Weights of a small GPT-style language model, trained from scratch on English Wikipedia: 9.67M parameters.
Each number is 128 + 24 x the weight over its row's rms, rounded and kept within 0 to 255. Layers, rows and columns count from 0. Numbers have three digits each. The size before them is the row's rms in percent of the matrix's.

# down: layer 7 MLP down (transposed), 1536x192, rms 0.0898, rows 929-964, columns 0-191
# up: layer 7 MLP up, 1536x192, rms 0.0946, rows 930-965, columns 0-191
down929 093:128145122143091126167147128099142147162119136137155081176128132128143170137144137110127110105122098094129158136158073129078146102122117105163112116101150119114107144166143116110132122160104142124132181096127089164137095117121136145178119098141124129110131145108098116121078100125150148122146082147090156089146163119172086116097173132123153145123095120154150113134077133082136154116121109140096131145098073102087107110109153148165133132114152110183143127134171141128153147123144103125146158121111099145156124162133180101115150123134122094115169117157117123131137111122142120131
up930 102:120104170142114143164101154121112145124117075131115140117107121138088066166108132119140134107152108113163128101103139094112156136174148115125110148089143093126141111111146096135146184120142123109116071139117110102109131062150142124145152116164127140105132093080146119103161142164119117082125140124103108145159131117178104108138183121128138125142100098143116185102168128162114160154132120119184130150150131098109111149151079154120086162132108144147111154138154123130116139162134160165114106159092121130137125132148166112135140145098128129095093160142145124115133156134135140134
down930 100:109141136094123143122115143144119144138119110135164158131140120140147153096099130141123124110093121139131108183113105106142126125151139119132136166145122147159122078156150109150104122109130182114114124134130118123100129131135124129104130123161116169143113094068137129160090134149139125148201164114166110126166146120165179108092125170117094103092129147122108142110118170149115110082163123141132120125132141153117153174120107100095148125124060172092137169112130178134108136122125097091089124080109099140114111140162099089119135109118130148124127131124128143134096171094112147182
up931 107:112098131150132124152131085151146121131156157124060120169127131130096125136095084192113138107124120139129074191121166144146109092120169132118147117119148149130096110125106134135156131124095161116152141141152141106154133101124125152119122093132076142124111136117111149157169105149124157126141117146133111145148110095094099116104112178162110145116182086151110124126109090129094156127109092146112110148106137154143158143109088182143117142179133128108181126135126140139100156142158143160095116105148102108135092131101129165119136147112132165131117103155136140104183128113140122108
down931 098:119111122114094091141137117144098140143151106143104150159119118132118105107135129126118151170179093150106119189140122118101088134139098145092146129093115095102145083158126149141141136131135078120163132101107127104181144133126129121156156103093144153134142100158149105063109130099126105124162115105121114133142164153092176169136081094124124096121146124143109167135105185102146157147142177128165122124140121152157122141106131116111100101123169076142125187089128105139121153135103120132097131157123119147097105126148152135127118121097172153107102143135130146171145139128124119134
up932 096:115143143133135191166124124143159129095160126118169162139133131102124101146101123115120128077142170103109158133105116158119108122136134122122142144104148118173083117149071126142117072120096109130108149144113174172147138165135104081093092121099107143133116105114159105073127166153107140102077145193095092120137112110132143177144127138137152165154095108149123102147121118165111126129126126109122125135132144124151148091124126127141135105149147084134164145121158111151094153120125150113146124148146144135171125139144137096114160103108169151090140090125109153142111158093121114120
down932 097:151133142131125139113164123068114101125172133150105114120114115142130198122101128165171123113116119117147142116156116132083112144148071107106138111136153064121133117121150135166107139101148114141145148106167142135075103106115130129171110153139153113113129130107137158157129093148137130142164095153142099166130104101155150122129111125109093126105106148139113124105123164082137156101178172128128152111045139143098080136091148132146131133144133109159083116167119155136138135164116135089117111119135132143162127131153102142142109080147099084152152118139128143132119117122127161133
up933 093:113089185120136147164113139110147072080103111165145146124149128115117125115086082156093144119136139144128106162132092152128138086150153140138130126085156134155121133138095119121103151141191087121128148123135145136130147107151136141164151097105107109116133104134128134104170198158117133137073067146107120150110130087124100147121143113121114136140126121130150161147106085135146080120099140124149137137137168118157124129119116144151112123114105111121156103138155101109118103141136129153120105156111154134108158112179143130172105150135156097113157145107077118132114124138119091064
down933 088:097192118109156127151111152168131126124150137089102144119134131141073108137170148112177117132153146155115118108185133137142110120137156091144091080119103081138105086118149133115092119134106151124114160070098143093114130115179105147142172104142133128115109106107156076160120117153126115140155117129144130146161117115080118167083123169135105136102150168099128135132160147140139136117149136148112179137112146112149101122117159142130159136141124124141110111120187142134141110104119096108104129147082123134136105102159125120128183126126141144125114135128112145112072123097143145099
up934 089:150150108145110151149171138121123130136144120143146122139132095108133151097121123096119099111142097132152148181114118155137126144091157083108161128088115127134142134154089082143139126124115133126141119144147097126108127087129148103126147142153136151167177141130074143142109172151079118114119134153125180152084116110146136114165165121106122117184118156127166154105103077116120102121127109134159136117159121121147121131113119177143134156124126101108159139144152121114120168134144096125107133090155123038130146093117124091182134149125153114139143125130117132064145104120155114170
down934 084:119171146154123101125110134119120115127127127107094160128144152116096128110130133106160134148140128100107159156137168099127112115153127125165124105118137084151108096102132156112157137140116137171102163155136124107171168146149116159113109120151097128115102084152151125117167140096168138122139114102131164143186148126115120120078102153127154127091138099128108100131144198169143156106161127118084097135105141158123101116124165090089092133106122116078146120063111154112152129126107163100111141104116132152090122162159150146102099123127138152124163127175108131104123117136128165097
up935 107:152105116128154137170132129158158140098099110128134058106127129107109085146086109151112147109137116110130134114082136102149120087112143132130169110141152095155126132148144105099135167155155137110129099209128128072115143085083191176144095093137094125100123103117110098075136169114095141103139124136122170139131110137137153146165139146109159122167150136126152151078126115139124153148127129128185135120159158125132162131088119104148071147132133127147140114100130121141138110121142111167101122117110145148123101155136097139170127131104159140137112131125134128129118144153132145127
down935 103:117162107080147139139096115103096097160121122134120157140109124135116131154099161132144165145150129117124163151094070131149134093112123100150066185138096109147135138142119137143173110134130134143103166139143124090118132118144145136127131133156131148131162159105097144134110156146130120143148145148154174118134133126149103108113114131124162168142115131116134144128125130176146113143139157130112124062174118112090103108131174125180114106118152141104136086105133140183129172116120123128090124099154108103131069101091128097118145118084113101122114081117107169117119118107184141143
up936 109:158117165130165162157148141121133149100117121151123101151138143127060145109147085131159121119157146102181128103137132167128152118162132065141137119091155095106155121112087146126125143097121164125115125160126124082112127131158157150149146114140122152113164095110126150136123145104112125147124125117118174150079122102117146137138119139165121153157158134133158109086153106110114118109109157150129112130144158090131134089106122092120092124141101133118097178140116107105112179154105123110102117132134153089114177082142128050150131103128163122121098137095091166129132145144121134123
down936 109:125132121110102117116110107138107153139101126168156135124097136159139192136103114126132104174114125114145078142131161154140121108102117119133168115124105161095101121102119115114161117165121135186130104111094094105128112154125116177128117126168095111149161138113122153156141111127140129126173171089128147145125120105170169091090167119150083126145136092074100147118113130127115127163100126091135162118155144108122168169094125096151171118116119103091117111136107152101129117149118106155125183125093140104117112140184134105144142116157123106128115146161095104110148156112143161135
up937 090:121148128139133132167142109100109113132137132165117088124153109136126111123102140094084101119209158111101149160130107132142160145153117146141122115122130134162109146169151111128100126114146130160080155108088147118124132077159149106138140132129127154105143127084096132100141112123094100104124136151152137164172138095103134093112139088169141169117129142159189121087123109093131109138110105184115111110154112090082153109157137124170128161118148110131117146117154105068099145155119120117116164138162140116150104127143150129144143148131126124129110113117166122118149125130168176172
down937 080:139102124156085142111126121161114129151139119147137147150128122157103137123121131166122139170097099123117130131129155139145083119140134141123110136156135138110166149096147159098088133162094140154132158125143058150157124110103095091110091125108095094068125104152144110133141125172130149121136178101109142115098166159148093133139118169108144143121104138127107068177088134185096161148163074104111142167139106064142127144107097102142127118137153121123095145137116155142153118117126162157159127112122116133086149137158131111130127113107115117112134108174133145149144100124154119136
up938 097:105132124081135112102101127128149140109134074111175052118143108146115093119143130129137134115122104130162109111145203150125154126124173121127108103146133104108117104190128120137134138122140111129175135132134119153125110087159150140164126111138124068134154107101070141136115140162116145119102117096131143122164097158154143119158122114140143146162095129152141135119108120154171123146098144168160137151125121130094142151167080134113130138127082120105136111111147175127122126131099148110165117108082107113139101142116131095159134133140155125144077146103143135059118119117094110146
down938 093:066168114114176117121087173117070135119116132154099116147158110158105139141114076166082138090102124111149089143141147107114114158124142152137171155103171096131126097120113121151150102117133106102118129135145117144086146144131143094135163128136140147185141108152162113110095169119118130128161108156121098152118140118104145156115100134099143100132146114095134140126134146084143087119137177129146093173101171178137091139135135162123095159095140106147152114135132110107140136101121123122124107089178121118098120104131147140145125114133113156093150140092127152163146110111125134141
up939 103:155135101092124169067135087147144095096120105101129115106140119114115134132151110149129071098184153091145104137115129109151153093157095138151152146147153121143109131084104147113163095096146155132117127115114130116069147146133134126191082130152177087103121106156140156125115100131112153151099136118111129138176126162136131123105120134129112176177124134113137098141149129142122129126098118149169121126172132096101095094121110124134098117145116141152131140135122172131129129127108143150148163121119147101161149131090141146110129157066116143146129148142123098142172098124132146182
down939 112:170132137149074151100072137129107067132115134131127126150101077120111152116131105113123122131128135095146107115116089142132129126122085139176098129133102101110123138086157144131122148169089168147141158139108092132115107100162161130132155153172143117134150120118148146171117110120123143142126131118094124107109149146162167110124126136148175112107176115072124101104101118118120174110166103141146142126130116102080106145108113103140118145158123122125088130133134079141135183107148163122149119100107126107186150126129083137112122141127167119186122128175119153148111156137140132148
up940 119:161122131137166122115138107163131144111120133122122109143176135129075132113117142140117071116157093146121136113165153133179162112174140118151160105112123139098166132129180103112137147125109097093105142132130124088106116121136153129124114100124113148109187092124076153132102097120123160115126105093110177156123141113110125158120140151129174135112142125125144129081129105088137104127111145154143152129144133113138109120125106154143145129137106143112136117115181124121107157179137133149080137103103139102126158117080118107180174149078138150059118136130090142140161134098138167128
down940 131:121140109115127122162125143144131125144168144136152128083112092120159125146100111173118121114108154122114132166147090108129122163143166126155136151102140147176132077125112104175151134149108110153154107134187147095135103134140125141149107119112124145131141141104061089117125122122129125128121138095130093105116146103142150167125138135147150169098149116092100149137096118163144100154123146125132137097141081089101078126156134139143156142103126191110116119155169079135137102114157155185156153119099092097118095139096141137108079102107134092121152115123125119132120146132169108103
up941 095:147130129100111134156131102137109136150126156112122165186125165139106091098101119179118145112105117138144109127115138123114138102119122094164147118130120092228103132097123127124079094134130128144127116109117135124110129102091135142095103128096117084104101123124123163081163111157134107121154165185124100138170136120105149126125133160117137137125100096154100170178172118159102149134134107116130145138132124097152124123155109123114128102173102167168117153109102139139155095123124111142168144134143076098155139117122169138121181123115138146127120120134108126084103146112143131160
down941 099:169098124108147137098152099144114136113141094127157125097125119118134136130127144126144150113132166095068122119135097172198141121145150148106131131160133111124121089132127089136154089153158086141183138114113139145135143142129153101124164109128172152119128141169155157124091131113130145105129108145157140109093123129150132106181117101146130100136146115136087161116125115082097140100094138151172078116129123130105190137106132104146111100116110126119149115134128100143144076147140105132101137120121181128088131143136079142139115107120123133142115175108139113132140103187062124122
up942 106:099143115120137099081143081113153134132195119138108130188129111109100094116113113135096126103116106113098134117100163113115157126117137161171158128150138138168072108115109116082142084108148115157134154141112147130136145137066132133113132143147143099111117093088137167098089105123118143141125149141138137189115143127164156099120112142176132140117083142145127119136155112132137111147078132135141095135147145141100120110148098133109107133145116152152137153187134141135139107145152131152108152165143103106133125169093144162127177152117099179130110124149140163114112106101107114158
down942 100:108142105104153142128128100146114105130112135128140148125126127109093118096105159156171173157109159091143154138155163137165124119081123122154093143168099086117132111114104155147106127148082136111121146119157157168116144164205051139086110125125132151115120106149136123112178131139137113160129109113102100155130127178140127112128172094124127101113107108121114137131140134130117130149166136139159132099132142127142105075098138138127117134136119128164141133131095161153144126122111102102165112070132123112175125122134141112146096135125138125145141078090107164141109117118185149083
up943 096:112109132142143105129117108106137119114156113134119139141164084152091127151124096141122145107088133161145138113093173111124151102171131136107142079126169126138117084143149153136130111167153152164169127171125144144168107159174101101120115146142131128123152096106135106062096132131105137110149130116154108093110113148142102119201110103127114141110156115130120121114113119104154177134126098132140108160138146065165169128165123100178092133134105093116132143115128145128094124142084137147123082136100137114180138123135187124145160129150142143098167132108123148125124112103136119114
down943 095:138139122136090129100179139112116130123110103096154147117116124122134139135088123153113101150097134133125108134133118145123116177117152090170141130174138130138143115130120145135131143149142105140173161129099126152110160132105157092120100155119113121138134084182103145129125162186116105145139087129154114095098098131115129104154110108117125143169106168119088091114182083062102159119111102121155083102157170152166164141139154126104159117112085121102121119121107143128134124164151157088119105116145131127150144105123146079124119188166118146124163101101150133136106138155125111120
up944 098:173134105132126141128145128113144088137139101160138157124142157086078126117138151163108133125116129102153124127134109113106138158125114105129148103139121114159109133128170128153099157111148137111133067133131133161106184045143136144129134166097159125112117093099102102105066120149133136154126108137090127126122129116125103141096159149121130104085089142219116112084141113135128144132096175156149160154113180122091155101141124141100113131076119121149157136107113123110137119144129120158147149137131124125151158115141118129128136158112105163137103120092114133077101153101136132145
down944 087:074156133110106113142124138170127157125140165133131110143111085117158141121162133077115129132119112162123140141076172143106091104089106109118142171151095114107137097116126147151137130117141144151113151145098133067152118159115150149142112080128134123149121131142140142077112156138123167141107181079134152149169150139168166129133147092145130144176155124090128141114112106079070149148123132091111091133141144155160119142118138123152095128102120159070101103132118141147112111158115159130130151104130123140141107111129136074116084113114156133111129110148130098128163158123123131143
up945 112:110103098126140161087193120115124135102143128140117116144138095121101107185108153128148132109188112143108094121115126135100119134134205147107144124118119112112109134122078136121115152122126130126109118160131137130133105080108117105165112072094134126112133126114074155094099138147134152137122098182094121113116092066112129105116121105146128153158148143167103095119123100127103105098125105156143097165131118125148140111150150170132148140119123134104146161134157123141159131103153147110118127136133138151150113145140184125166117097111177121127149112138139178119186135134179144148
down945 119:095118176156102063093112120130107147098126116141108111103152139157126127132149141189059160174096132103148109112120119155124134121107125178156168126150166126150158146124107120137115136152124090134159138132117117137114164151108127111100134129095149121116091121140116144124110110120135137111135115163177128137106145111138153141125131157117149139107119085132129146140094129076151115112120131112130119120133137148143110128126065166167085100135177166120110125084068084123142138125087133163154128137118150108122073114096122167134134155151131152108143126126162143152144134159079129107
up946 099:136158139099155141139142125110148090113156112129141118124129127109110109168123115146146126109128083134199081143092166120162179104144117128140139132080115147153113118107123082134155127145105111079124127103159131129110115069148120126132134108161150122101188082077077153113127130138133112132099124132131120132154138105146141123125090109141144117179115137147133161122146106151159160151075144140117122130116120081127132135147103159123130178158154134098118139190119134125130158149106113146115135116141098109136176114183104126118143153122128110115116171138100122086110127166118176137
down946 100:120161133121108135106132152192144102105152179091099167108104114112124103093118134103093110070117140141144116155141110079159088102172122134099123159101156182121120108078119090130144159087128100139159142153097126107131106149145128071118127106149118155143116141168125143124143088137131154093134131124133122104125156148107121120111134135138152132144150133149146122103114105131093116114112113102103126117135102099103141123154124090138076136125122090110121113162148127119171108146104107123138129156140138185109123160107126157182156155123162149115124153147140178156116178144152111144
up947 089:136149127088134106147179078112155130138126127145118118086141127101172065110186111092089133100139119114111121153136119110116130156118183095142136105131162129106140109151108112092103102135119131162117128146143144093138133111100144093143113119129126125159125104124125119144169123163147161157161151131118106099189160095110148133151113152154136165168124099111135139099142103082116126140111099138111131146149138141137115160139094130116113161143128207097105159134155175153130116132130149130146120122145048125181094130105121127104133106118131126125124148114102097111125140122098117096
down947 085:149104103149110121126132128144118111132158166102171164122151142132108139134109135139136141185125093116158129144101128105142113109151094085132135164137124105176098147115153123079122163095107140057123157132126106136119102117164116107150104154157116152092133169128121154132119110132129129135131133145149157100151144120152096153125121091077113108159145137125137152146168165157121110137174097138130119122108114111165133058127159134117157105135047149087118084128079153091152100163152136122113113128105157117110134131110124130125103128160126141142137173159122103110128141143154094137
up948 101:146134096132139139101178107089123157123176096140080154148131170159086123140144110150145073093165121127141151093165112153135137132115156142151118106128136087126142144158134119102106141141114117107123145151139107115164091122110142108190168106127152117136132075104107142131113126150110129136107136145111169151131130127158101131133134112140145104098130108162144110144113124149101168106100158128116136117150133157092119129104136128125120096140130133169152129122105159185162158124121147174138155113105125063123118149103095059143105102136103183125126123130135151062126117136120144103
down948 099:121133086158142122098120161106148117152117096125135144131125162113120153110117151127140099154148123168083150089119138125118154101099102125106139132094115157116087129178079104092106106114194154111131137119127144131097127109114111138131164105136153147102123130122123150123118152102149127102121146103103115088120139130149166145160161111170113112160164143093139137139122192118083138144145146128153143117160110148115158135085116141122147051134134102180118141104125163135141129153120162084107105116128098172186141131123168155154158124112098128128145115092135093117115171123114123132
up949 094:125153135133168170161143121106155113133129154141096138128115107152116046127129118097153094109151138124137101127120126170159126078153141112159148148142211145130133096097115111124142107120133124162132101121165140124135147151121146118142135078151104081131141100094124088106143148092102143183135174130088118138148092085117160140142111113140112111137116102127123155128152122121149142131151132141134126139110163115138096164089113118159102129140141122095127117124076127161120150122142095163115088144143110147124120124105167109142162172134134097091138126155085153143158144170092127145
down949 097:135161135131074192108120123108148088116089144085131081096108114162118158120111146126138159157138134141137089090153130138105129122099115133140091145144165097129101162118118093091125135121106141111122131126118118153137113122106143121091110155099132123152129138114141179153141117135130133149083115117130151125138140129145148135124160133149135136163122149128161108106171116147095103127091099097146143127135121159185154130099196117128143136141134128152131098110158141120152151151156151079088132121155119087132125077130141128113144075103104166133149102091175151086131157087145169124
up950 101:142134125133139156118126127165142134138114150113093105121114100146138118121105139100145118105164104088104080149095136131118119102136134159172119080132146130121138120166123144115094128133108114133147148090181129166100106115124115138163062109144115097120132136138104144141138147152105162148118133151103097167157105107117079118078134133138146135113148142142178102175120127137154111100122138165109109127143154132127149097094130142150166156146139124087183124101140125114165128173090128126112108176141127142174146113087128110151116129119138176121137131135114189112189093123136111076
down950 093:153102145121090103127113117131098150082114118162122142142130116153105124086148156114145160122134151148098134164136124147166146115118170095119113146150076136101100119156137122095153103096175118158144181113122096109136091162102109162111102173193134105140126135148072176170130140165119109111110119111138201137119135160125140110136132120142108156156096140123121136092089119159129145129146100166132118110157158131154136106153115141114118091134069145122122116115113174132118114137126131109105110115137112094107151124106089140099109094143165105128150162118138110106119156145126156141
up951 093:126141124085157151153118126154134140118110106128143064097138133126118128121137070146117091127140142124188108122170112130114155131153172138110141152088169117143130080137107143080127124133129162151078147123127145116159087100126131134123149112147105095074112077098118138156170180114101145118154120108162145138158151090126132146145085141122156135134170117079149142114151124144102147125130130137141159112156156128123110121079131182101144132147139145144105126141111097151131103126119143152159097117116115159104148117107116100184112147110118129116092173157126175119130135140098111110
down951 084:195158126131113110168163129163110103143111121112149136117166141144154093154100143141155172162095112162141128105112165104170139124188120098144077134101122134121119142132123121131153140136119123160102131159127147134143146103147149077091135097118112102150112120167159108140128146153129116131109150120133071151142161123102098113096124132093117140135154127116107137131106172155106115101152126129119085141122153107150116148068128097090108153098140044101132101124136100116157116143152146134108151175097109108128122102125118122116098137118127152117181122182113144112128128118124124145
up952 108:142130155099148147102174116109138150120128147135121119156139089148104124146100139119104091132138081115140124151150139187160171114111182118124147128131141159090134082175099129065132149093133079163080137117121137158120135088096124181110119062146120106131135132117112170111147086149088143113123154107130129158142077135142144088097141120127172157159171112138148133126129098161082095118124139134127127131122117124154147092130117158139138136126117113124114151124140166125108142135157128111150118141123081158127097148131140119165117123091161149139122164153090147134145106125154142139
down952 106:104103109121104167101157150119158133108130155104123158128125137105125110138134133085112114131112121094135172126151117079156141128120163127139153121129096169156160119130128139099133149132167083131117103144132124112080100144156094141123110125137146176115120132123180129156087135091137142158146111155145131101115107130184147146141129130139119127130140092114139120141123125142103106101116101151105146145144087147144133158158164116118123121115105147120142108130148092080141139129151104127176151143078179117091097142124105115118094145225130159150123146126121106108100116159053094136
up953 101:172119138084117139133161130116141107112102154143102134166106109116131114176126062133137090118182148153117106140092095110105167110131097124147132128108123118108087135125126091114145127108161112112110146127132108129141096151112183139182114118113144098149130104129118126133114124196089144123139116139104112138129117100157140115129115115137146137127158106140142126098115117145127099103127143114161118139177116133092129106088130126120087164126062141165166135163158155123122129118110120135135181162089105084164094110118141120103149094157148133106119145138183103126194137128142141107
down953 094:112140151120130101132150145134127135131082086164144122102133137096098071106143200115113115209126108108128111136138153086127081166173119133146126159162098081118149116108110137103168140095143154146133150124165099103155102091152126142137106147134107137141142079133126148073155104119139132137140109151096122106134101107127136155080105093147152138093140141102122103101142172139160112102114104168128152081116144135129134136127136166106160133119160146115154146138096113117136110124167093141118130110114148138130155143136098168126125115134133094119107148149112137088137168155124144132
up954 098:155081120100129136138118110180136117122154103182152143121122094082111132139115124154111122101139139101192134169120146179125121116124133119136129086107152120120106142153102112090125137147135161094133136152097158126140116133054115114134088079131114129144137141115109115124108183113133166123134125127110120127163131117133116143166091154143137139146127106101104144092126135140163120094150133134207164117131124108181148082131169146154115140143127112170142135137146153148155094175102130187120120147070122121109135122105161103126104140127124128127152096101128144124145130096111137106
down954 107:142092149144100120103083104126150108119120116179125123087150141102121097114175098145104096119156141112163122162158119138098127170125162153120102136137095103087137075125156097163152150118132109125157137140123147160130111125130128115097124116140144117143143129107124105103128127099113102142124095122130127147161123152116147149134076161080127119140149124098154118130137129110148126102202129188124143132160131179152089140097125126147136122181167179084140144143122132145060147173124151152106120141098123163106135101161119100114099120138114134119117149112103118134101111127083150133
up955 095:090149123152133141117141137124114161128130145167136082115173151195075137151099143107148130124164134104110140132115133128145128135152108145156110150105119093147105119152157137126098212074116093148074100115109121136119126080117106158112096144146149116123128119121115145132143105133101128126109143130113115135096101126136116075110152107118135122071105098164153150128124116126141133069102098151134122180120163071152143142131100157145105135107146144110144125125103141156145101143127166117169167112146144139194122114142136095136132140128136120121116122124139129071167141130119156142
down955 092:158168114138161145153144123121160118113129096096129152119150123120128098132127140098134131133118079133100116133085092123122124105145110137173106126142166105104137134099154117092121129157101136125115141123133135173165103129122105105132148142130068134115104143094109108127129130154172156100142182127119170086095126119130095143126126125118150173167136088098147095129118162170097122111163105123141166095110166104115130108151126109145121148152107060125138102122091192128131108116127144115124147190157146133121121130119154175112107154118156180105158118147125126131127080094168145123
up956 100:129091113093123129135176108096124119159145141090134062118156136115110093110117086122168137089142130151140106103129128128115120171138088109144127121147127079153115117119156122116061124130124095125155118139067143119146129094124125128114097125133155122137144108150148140138100143166094128128161147129106152114176164112113159096114181095140097139126114121122130138083139131145128131121116139164179106126112085135129163141137137121117158162122075142097129169082117159154153095182136125161149177173122118128140142146115128136113173122117130177102110099141121157119144108152114119118
down956 100:110080144151138137116103089137153140106098136154141169146158138110134102116143114152120158152126114120136115116132129075161105147129149166128152121084124131153127121137137094123119125151162122098113105173155081131139086143072151093107147126160121119128153132102133132111091164127126111106146091130150123081122095141157121147138106092172137146151132148129166140111138096126102090161159127131126163131124142168105150135104141122096097117149102132194108139159116132109127162126146085137137099112115133125058112105135144177148105133113150160144167160084179132131098145109128140086
up957 105:124135101080174135172129145146177103128137120147132118141121128111147128146103100132122146119114122111115119143101102113138114138106097108136184115096176127153147150105068136105137122128147120149123137169116140115178086119155121112122088087136085121143110131125152118084150149124141184108142148118070160127125134112115076117148181151151149142144149097106190127145109108150111097111075117113134160151134152161138121126092099101134122113135145143133151130125155105136138132135110107127130113091107087170144169110166129099125116144123165159132126128104128190120148110144150084102
down957 103:119144164135104167198138122203128149131154114154120136113112139133107168100130168131101124154141151148103108158127130122134144116131127104132097149094136144104087125138113136104131136114117145140115122101116152098144134123087107132120149157111097149191132149135170127131151139147147121125120105129127127135133115132121154102120156124156104106083183138158123114099158159096099119121139117130132077121115098126176105132123137125085102122139092134098157138130079135153139101149107096133093093078132174114107115167087170136135132134141071096110131104130140205115144125126143155130
up958 102:155111118111117104130174100122124143104104149136071116132167112157098140124096132174113129109138088144160132100114121161114160117148142128141129087099121103135158120156165161127148147136140136104096131171140158113142094130139135169192131062136141098103130107156130125151116163148108125111134085137143122129174156080121097133182162137123111134119115138126168120100146114129111092135114146136108150145109157090135109129122082092153132146147148130110104101115100137144121128155093119121168125101104134140148152124114143106136155151098131125096167085122125136049151158148111140165
down958 109:128135174156114105131131129119127133149132128148135113111149142128169066128128160152107102105134183123159118156143109074135154153126119146104150145124125105157134133100085125134158150121103141086170144129132127119117149120141173069133142170165141120157103116110133105146132123126114102126125138149123092113133127127123158153112125133135178142097104104106129111132166117090148152107123147164137061138155158151122115133151118168108113133158137146150133054148124098112135134168117096136145126101149126066078113102102095120157092051149139114151126149132126128152095125105114115125
up959 091:148129103123144130114139123127095153130110143121147140086121148123124094117113113108162096107181129137143144168094129076097160132126110106122156149113130074133189112145129130131086154116174141153112107141125168120149123114126154131113119085142131102114180119157102112165113116138105121155117153105140214153147112109115128123145112138178125215092110118136152097142141103130111147131109121111124147107113116144133089128120113101139122146116126155149131143073141126113172126105182119128138171123129117140145134142108101122134118129092151182139136100113143170117125178118147134092
down959 087:127143107102118131149111094093125105136106124145160108161089099155162158129120159137149120164128150113115111130161154155138150122100145114117125154105118135114125104150154151094151120154149118098158129047175139146119153131156111127157164102133160160108162129097140133137117139128111131099132142165145055132125096152155131142110152127102151110083123110128119124100078127123161137109133124150118139111160095125135128147110143154142134065148126103108156112101160123167080131166104142128103076092108122098104100105127157122099134116150153074139164182137123168147144135120109126130
up960 106:134107131126140149150135131129099118113102086145135131130125118113136154098113111118093091131128123137148149178166105171165131143106151067117159127127129167150086111182109108135154138093135128087139153154079140128107127068111187105145125132083155165138124135139131138106158131125129178115090106166090159160089100124102109113111135120140115165151140123151124127111165076158126141115071112126170155128158132116100128119114138159115122099139156100176159136165148118119143144130161137137134123104114117090141159076126160115130112104125124136150106135094118121135168161124118135144
down960 103:160106167132117167106152125098087144116103099156177167140099131110156112106125134140147127165116141158168139144095108070101154102151145136147168145133106102119133119100107127136122111144128153173161102149140139136109145156158107112088138160156124148080148117130175134123141137115153070105133140154136134094118125136196100129152106116157127099056148120109136142123146127160144155144137136105145149134113116112117136127099095170086149086112115139175091132109159080119118140107092101115130129132093155149097107136113129110127109123126131164102139153159100122159133098115113107122
up961 089:172128102097160183109132089108214102122128123149109109133148118139130147171130132120116087099105165125160099127137125105127170141127119108112142129129140087099100120135165142112152110134167132135076147119145129127131141137102099090157153103149127123161114131107159107134132123164092117078125091102121148135092160137086122083142157143107163111124138108111123169124128116120113149091148135145149130142127093169075115122132112154150140127119137129195109117137136164104144082152101116093175171122145127178123131083126161109122136132131131137138131113155107111117166120138149114145
down961 088:125147135136166114175154117163080137123140104127137152137096101155156081134105116097123141165155110122113169159131143149128126152164180099138144151153092129142128120104116139125087122116128162103141118140176161127147129106148125149106139134157109119110105122136108119123110152134160126147102195114129131129165098141126114149087114116134078147130112081165133167101109154154119169074119127147116123117119134068128140125108148056137136131142106115084169126153142137110139145065117118161107098109105146104106132165128122141127121105118111130115111131101094187128134150110148162106
up962 103:142123136132132117101134103119120102123101121158103131149167146090137084157114080096150141101133124119156134084081162117093149120110123159156098076112163125167120134110139124154098143107110121155152142193137140127165108139152150131163117119123162109154140067152105153092131120160128152164080146135132178176118149141115137121127138136133147146157133107102131130114123097157116114116112125147163108115132117155171115138089121109100082146174125158129134117160119172078102118141081104086151161097166113107115149135126110098142116157132139109117117157112124130160125114097154146144
down962 111:146131112120132157144097148112124099135083136123119115096113153109142127101110102109140106079129126151121131158116082100141118160130142113147104106146118136141127111110111111130090148109152105160138083142136159151151169128164120157093086179113106115153163165146136109107154136079136099169137149090098094142134179141100119121122129148146156105146119153123129102087145065136159147096136133112118134137141093140175160147119102112157136187130118132097113106137109130160131125138199121163124147164110136138129128149105117141137099124109091137125124091149155083134112143188112117089
up963 100:134141128139157143179138112137152127135121139100100141129147097112146145134127093164129151112105128083118141137131112093131097160134102148120153145127157095132120099126112123134117098095083139135128072098112137158096111138092176169100117094165143147144129153153162126127124112157091150148128123126101147147115095075119144141161182155149137139099131129093141167126117117112116193088104139118128177165155154149116157099143093122148045109127134158104155096130144136119123158149109157131118151127117108123111162130118139105130124112130144180121112142125126163108155117084158081116
down963 094:139116121132176119154097148130120138161108136132139135135134128092140100132141091109159118092137151151127136187118140117127095118108123121109103115131174149119125110132130141160088139126157140121169084133124137119111144132141151142098149151113084133170163097113075144116157117138171150110170125123161148139087109144124140141085165097117138090149104109104102114148108082098110151172101146081092121117137111121070146124087091155145108137128164095156130128137121126171136139119070111142077091087154131110122123140137147118102155149085174135158138152133146120139107143145151163142
up964 095:159144133112134136122114134123158126112134118120122126122119138130142090099139125117141149119122153127153126099121101134185132095140105172146146136137149147145128107109154098149071148125103124116168126155134144128079108154104112106148110091150095083092143096139146146130093113112119141126136144116133132144175154100104145169144109146140131111125158103131111133121143139130148117108136177129170112116145178089090178138106124156090094142160082155086121138110155118172119171135105106156137113136073144121099109156127121108187132156140146075070124159111155144138167116116076116103
down964 089:118133079142163102122150105085139115138144128130112099173121127135119159151100109148105098141096102112098129104141138150099155130121110125136105147140099091100118167157114099092131080122123134158080118090146132144154117094184110161149142157113177151150114149091124138151168111143154119119119145151126137129108115163112105139086142126108151130134099145130156134155096184109095113107120095147100099126117097132099086123115182102143173144117166116193164120124148166091128127095163133087114142105152122122125164126129166131107146123142117149157135117135102145121156114130172114149
up965 105:129095141115130147098182136163135136120146120144145150127135109137076085116144141162118156105161120128113155130088120133116171117137107166119119162099162120122091122133088110099115093047086114130144124147118141115144118130140139163084100123189085121142142124145121175095128127143134126123141134151126166126133113166131115148112136153160117136154130070103139125110143117130125107124109110155182134122169121140156208124107118109136119144108096126136178124120118117112138106138105154138105138178149106148156136102113141124129150103081110147118123093105124173119149114151098087100